{"vocab_size": 3709, "norm_eps": 1e-06, "lr_mult_up": 0.714, "lr_head": 0.00703, "warmup_steps": 424, "batch_tokens": 65536}
Each number is 50 + 15 x the weight over its row's rms, rounded and kept within 0 to 99. Layers, rows and columns count from 0. The size before them is the row's rms in percent of the matrix's.

# o: layer 8 attention output (transposed), 448x448, rms 0.0214, rows 258-285, columns 224-279
# v: layer 8 attention value, 448x448, rms 0.0195, rows 259-286, columns 224-279
o258 069:46 46 16 63 67 53 34 45 35 53 42 30 60 41 78 42 52 40 39 61 46 44 50 33 73 58 63 83 45 51 49 36 27 30 45 35 41 62 24 36 54 20 43 69 59 34 54 57 50 39 39 34 27 65 35 91
v259 076:63 32 28 60 33 58 40 55 49 38 60 20 34 46 67 55 52 60 54 49 39 50 51 21 54 66 71 39 71 48 64 39 36 61 41 32 63 46 28 52 70 25 81 48 57 60 31 41 79 57 36 58 58 48 59 38
o259 073:27 80 48 72 51 64 58 36 69 48 43 52 64 65 80 33 47 41 38 31 86 73 66 30 51 71 58 63 60 65 47 47 63 13 33 76 72 71 48 23 54 23 40 78 39 40 47 49 61 52 27 38 11 64 64 62
v260 077:39 38 60 48 51 53 46 73 47 34 55 23 76 37 70 54 59 60 81 53 45 66 81 42 42 56 77 69 60 26 37 67 46 43 62 57 32 54 50 40 46 49 44 68 48 21 55 59 66 55 32 55 28 60 20 43
o260 075:43 56 19 54 42 61 29 42 42 81 52 33 63 75 51 63 22 65 30 94 22 56 24 51 37 35 48 52 43 54 38 49 51 49 49 32 41 29 42 49 40 57 53 81 35 47 29 60 23 47 35 46 31 40 53 69
v261 079:33 57 39 41 57 42 29 49 51 42 27 53 46 59 58 60 44 46 46 52 50 54 47 28 61 63 65 39 74 47 48 69 36 15 66 20 49 16 36 77 75 63 70 75 69 43 52 54 26 38 32 45 65 66 66 34
o261 078:24 47 73 81 44 62 54 44 70 61 15 81 32 77 44 75 56 60 44 58 55 78 49 51 71 64 38 35 55 37 50 35 42 28 66 71 42 54 41 68 46 71 44 62 42 36 40 57 63 54 60 72 53 58 54 28
v262 070:57 59 70 52 45 63 72 42 63 58 46 52 61 65 72 55 42 53 51 35 61 57 27 94 67 43 46 84 54 55 60 55 64 38 11 50 58 36 47 68 67 32 60 55 53 36 35 56 44 34 56 43 29 60 64 76
o262 064:62 61 64 60 36 19 54 33 28 36 51 27 16 48 51 67 60 81 68 66 40 60 74 51 51 70 48 50 35 47 63 20 41 57 61 49 38 31 66 55 40 49 14 31 71 46 67 71 51 53 48 17 63 49 35 46
v263 073:52 51 61 56 48 43 43 56 53 54 32 43 57 55 58 48 40 26 70 47 99 48 60 57 50 63 31 52 47 29 46 33 46 75 44 65 57 49 48 46 53 47 40 53 47 54 60 61 66 47 61 45 46 32 48 56
o263 067:28 56 45 61 46 78 35 33 66 64 50 24 36 45 35 60 35 74 51 69 44 60 48 56 66 61 49 51 56 39 54 74 40 47 38 50 50 72 56 28 51 62 21 50 73 37 62 48 33 62 47 59 49 51 33 64
v264 074:46 37 44 50 54 73 65 66 58 64 62 61 67 29 51 68 87 74 59 55 54 64 16 17 76 43 33 71 66 45 67 40 65 36 66 47 33 49 54 40 48 73 79 52 39 40 42 46 43 54 57 36 59 64 31 57
o264 074:53 54 43 21 43 61 58 41 40 45 23 46 29 58 39 58 29 62 36 46 41 48 66 42 61 45 31 41 42 62 57 76 62 41 54 83 44 63 58 71 51 31 73 73 26 31 53 39 50 40 42 64 57 57 48 50
v265 071:66 27 43 61 52 27 35 61 28 43 30 63 29 50 56 50 46 55 34 44 57 44 61 21 17 30 51 46 57 40 30 19 24 53 45 47 43 75 58 54 38 34 46 65 52 40 69 73 25 45 56 53 62 52 62 46
o265 072:39 53 30 54 58 48 46 42 49 71 41 51 22 50 44 55 51 82 28 34 53 62 21 24 79 65 51 55 47 53 64 85 39 68 46 39 30 82 54 51 70 54 23 75 55 32 67 21 52 37 62 43 56 54 47 50
v266 068:77 52 59 66 71 65 58 39 58 60 59 35 74 44 59 59 65 59 20 60 55 39 42 49 61 45 51 41 35 44 43 53 33 33 57 36 44 35 61 51 76 65 60 62 45 89 29 50 36 38 44 50 47 79 65 56
o266 061:64 78 79 39 81 44 62 83 37 49 44 54 54 28 50 44 43 42 63 40 57 52 64 55 59 63 46 48 52 71 50 41 43 50 49 59 40 50 41 58 37 34 44 14 29 57 57 60 59 46 18 64 54 23 71 26
v267 073:37 54 38 36 46 16 58 46 66 61 17 41 43 44 59 47 46 45 29 52 79 65 76 29 60 39 67 57 41 39 58 57 36 39 63 49 62 73 50 53 40 68 67 49 28 48 66 38 50 47 68 51 74 38 73 36
o267 072:45 36 51 58 54 41 52 38 23 60 34 55 47 46 29 60 49 35 32 40 35 46 44 75 70 63 24 63 63 50 68 33 67 69 45 68 23 67 55 57 67 34 45 67 65 35 64 52 53 36 58 46 59 70 62 56
v268 071:30 34 89 32 24 42 55 47 54 72 67 80 27 79 56 44 62 49 40 31 36 02 60 52 23 68 55 33 54 56 54 52 38 60 48 62 47 65 43 64 00 43 60 57 71 41 61 49 47 65 64 47 48 52 49 36
o268 068:56 64 42 66 51 37 42 36 35 21 48 55 52 40 71 65 30 72 31 66 63 61 47 59 68 39 56 37 38 46 36 60 37 50 57 43 62 70 30 50 61 55 57 29 53 61 64 53 41 56 74 52 68 49 40 39
v269 070:43 67 40 65 61 72 20 41 30 58 48 39 29 40 51 50 45 48 59 35 65 43 77 39 47 55 51 67 36 22 61 60 47 69 33 35 11 50 29 46 51 16 65 42 45 46 42 56 64 55 53 55 36 46 40 52
o269 070:48 68 71 58 69 61 34 41 61 52 61 53 54 53 75 38 44 51 62 64 42 37 12 46 40 46 58 47 54 61 30 54 63 56 52 45 42 69 49 63 29 35 22 63 35 37 42 30 30 34 26 36 40 52 51 61
v270 074:42 64 41 40 44 63 36 42 53 45 54 44 72 53 37 50 41 51 53 55 63 28 71 50 46 54 22 68 48 14 78 53 64 35 63 40 36 35 63 48 13 68 32 48 52 58 53 59 53 52 61 36 47 39 72 45
o270 073:36 44 58 56 38 47 33 56 78 50 60 67 64 55 49 39 78 32 77 47 36 72 48 49 47 15 61 16 60 28 46 47 57 56 60 31 55 46 56 62 35 66 41 28 57 37 54 68 58 30 59 74 85 34 52 27
v271 072:29 52 59 59 50 65 57 52 49 75 65 24 42 54 51 49 45 77 72 47 39 56 65 55 49 23 17 64 20 60 19 63 63 31 36 45 37 28 50 37 52 28 60 51 56 62 40 54 52 56 42 68 32 60 28 47
o271 069:54 76 36 56 61 43 45 66 43 53 61 46 49 26 47 54 51 33 73 48 57 52 47 76 37 23 61 37 42 55 54 27 31 37 51 40 53 52 59 47 26 46 59 56 39 47 48 47 66 51 54 69 45 32 20 69
v272 072:40 53 48 73 38 47 28 55 59 35 63 59 54 43 42 42 56 26 47 44 44 57 58 40 47 47 61 38 54 35 59 65 60 50 51 39 50 74 37 57 68 62 70 40 48 56 66 32 42 49 08 54 55 70 28 48
o272 069:33 47 80 44 43 74 46 45 45 50 22 61 61 27 59 34 22 47 42 36 58 54 34 67 65 51 51 47 77 28 17 77 53 49 44 46 33 69 41 58 22 48 30 39 60 48 52 58 50 27 55 16 53 48 43 26
v273 072:58 26 49 76 33 76 52 32 63 40 63 69 65 35 42 32 71 56 28 62 61 78 48 30 43 46 31 78 56 25 69 41 52 59 28 60 53 39 37 60 47 68 45 43 63 75 65 57 75 41 10 61 50 47 26 40
o273 070:47 56 46 55 26 24 64 65 47 48 29 76 49 54 41 29 51 47 39 45 60 39 25 52 55 46 44 57 77 32 30 71 33 42 45 81 39 53 82 54 56 52 29 72 59 42 60 35 48 31 54 57 62 56 28 36
v274 074:44 57 54 32 51 60 55 48 27 44 61 28 51 42 35 51 60 12 50 59 60 67 65 38 42 54 70 57 50 36 46 54 32 52 72 70 47 49 62 39 43 55 50 54 46 47 39 46 17 53 36 59 65 27 37 08
o274 069:51 44 26 49 61 56 37 59 63 48 22 77 46 58 66 58 57 49 57 36 56 55 30 34 61 88 66 50 56 73 39 58 58 49 34 66 47 68 64 71 36 50 49 72 50 68 43 21 55 81 26 54 43 45 53 45
v275 074:45 57 59 49 41 68 76 81 51 49 63 45 64 45 61 19 66 54 33 60 48 60 30 39 30 43 49 58 40 64 50 14 79 68 37 48 62 46 50 69 46 77 57 60 70 66 35 48 72 25 33 36 64 39 54 44
o275 074:45 18 61 58 29 64 51 21 62 52 41 48 45 40 44 51 56 60 31 62 49 34 41 42 74 42 49 45 73 46 62 69 61 63 46 52 54 42 55 47 46 55 63 35 45 33 55 58 44 67 42 73 30 45 23 70
v276 071:47 51 51 75 49 22 62 51 59 76 37 55 56 38 74 44 74 54 43 48 49 37 23 13 54 41 36 43 49 74 34 57 41 47 43 58 43 51 34 47 49 39 55 51 89 58 31 61 43 28 57 55 51 94 49 42
o276 070:29 46 61 61 11 33 72 46 34 61 24 63 44 66 45 47 47 48 42 64 69 64 59 65 52 60 46 73 36 13 39 36 09 43 60 82 49 76 35 36 76 45 40 61 57 49 66 68 59 58 39 55 32 57 53 12
v277 078:53 70 63 21 55 59 54 53 55 47 49 46 57 49 59 69 55 48 55 65 56 25 74 61 42 38 26 33 48 50 69 59 33 63 83 29 54 56 46 47 67 21 45 56 43 45 34 36 55 74 39 43 65 62 65 49
o277 073:27 41 51 49 63 52 56 34 77 60 45 56 70 61 46 39 50 47 68 23 60 72 37 49 58 69 54 18 31 30 59 43 61 48 59 46 51 36 34 23 32 38 82 42 60 30 46 43 40 37 80 60 46 28 47 53
v278 069:63 46 48 43 37 64 48 48 57 61 63 39 69 25 38 32 44 52 67 40 58 21 44 61 45 48 50 65 39 71 34 54 59 74 54 45 61 55 60 63 59 43 45 40 47 49 52 35 49 59 68 71 70 65 46 76
o278 066:61 29 51 52 36 40 72 43 42 48 77 62 54 65 64 44 06 44 64 47 62 61 53 72 20 55 47 23 45 64 55 34 74 73 48 71 46 45 35 36 58 37 54 37 31 52 51 79 58 45 57 23 63 35 43 55
v279 072:19 59 61 29 47 52 42 69 56 43 49 65 51 65 41 49 52 48 44 48 71 60 76 61 55 31 67 52 40 94 36 25 20 49 28 43 53 45 45 57 31 25 63 09 83 30 39 51 43 36 38 62 49 75 34 52
o279 073:32 53 72 42 77 35 83 26 42 45 33 57 67 63 41 38 25 49 19 56 72 44 51 69 83 75 24 52 34 26 37 39 55 62 46 83 57 74 58 62 71 53 60 36 39 59 48 52 54 61 74 38 40 44 35 56
v280 071:38 48 57 49 37 35 47 52 25 72 57 49 38 50 55 32 35 44 53 54 33 47 78 48 40 68 51 64 68 19 59 29 53 69 61 61 38 44 35 40 61 32 42 28 88 73 44 50 59 49 56 37 22 37 67 45
o280 068:54 63 63 27 55 70 70 56 59 51 60 23 29 32 40 64 40 39 42 66 52 64 58 37 42 38 41 46 43 37 43 56 36 44 55 21 31 39 38 51 50 52 36 34 47 71 44 43 67 31 80 31 54 65 58 60
v281 072:35 35 55 67 66 55 37 33 33 46 79 27 58 43 39 64 38 37 50 55 62 78 45 46 27 52 63 59 53 43 79 61 57 60 69 37 60 68 40 61 68 55 40 29 20 60 57 37 60 48 24 60 45 47 41 53
o281 073:52 24 54 44 51 57 51 45 60 60 57 63 62 36 36 44 46 55 75 75 54 56 30 33 46 55 74 59 41 56 39 67 42 53 43 28 47 42 21 56 40 50 39 60 51 59 55 41 33 44 39 34 62 28 47 44
v282 076:47 56 41 43 41 66 65 34 17 40 51 55 41 79 56 37 28 46 52 46 21 40 30 62 57 61 82 63 79 78 66 14 33 54 30 54 28 45 44 74 43 55 39 56 38 40 39 65 43 63 34 37 58 58 41 53
o282 072:66 36 62 69 44 50 64 49 76 27 85 37 37 22 43 66 48 39 68 75 95 66 58 47 44 47 60 45 21 68 52 64 35 55 53 28 55 42 49 52 41 67 41 41 41 59 73 52 61 51 17 27 66 71 56 45
v283 078:25 65 41 48 37 14 56 51 54 64 36 68 46 41 66 18 45 77 34 36 20 19 56 35 50 64 36 67 52 48 49 64 49 43 19 33 47 47 24 45 23 63 51 59 42 35 39 65 64 52 68 36 37 80 38 44
o283 077:40 55 68 50 25 26 62 40 36 23 42 29 75 48 39 58 68 37 23 21 76 40 42 64 46 55 68 49 57 41 46 50 20 63 51 28 33 57 38 51 94 34 32 58 49 32 52 40 55 35 35 45 36 60 60 67
v284 073:49 46 39 74 32 62 58 62 42 38 51 53 27 56 45 18 67 49 45 58 19 58 41 81 51 42 47 63 39 55 38 46 52 09 31 56 57 66 56 63 28 37 60 56 78 58 55 47 46 34 44 50 47 64 48 44
o284 077:45 39 54 75 57 37 39 37 39 25 45 44 35 28 55 55 75 44 25 78 59 64 41 52 60 76 48 77 38 44 39 46 61 39 33 75 64 53 46 39 51 61 47 56 65 74 64 65 66 48 40 75 39 54 49 26
v285 074:43 31 42 56 28 79 61 18 58 57 45 52 63 57 69 49 52 65 50 36 39 73 26 58 51 53 34 34 58 39 31 61 76 34 30 48 58 37 61 52 31 54 72 62 48 79 42 53 72 57 57 36 45 78 75 47
o285 073:52 69 53 60 57 62 30 51 49 59 52 40 83 47 36 42 55 41 50 58 80 46 91 58 33 36 37 80 51 36 64 38 46 34 61 59 50 31 22 71 45 40 49 32 73 30 41 67 48 51 43 50 60 44 69 26
v286 074:46 52 48 71 52 58 55 46 19 62 27 51 29 49 44 44 50 48 63 37 58 32 37 61 82 38 22 57 43 69 37 47 70 51 22 43 49 62 29 57 31 35 74 48 52 27 49 53 57 60 51 67 43 69 76 39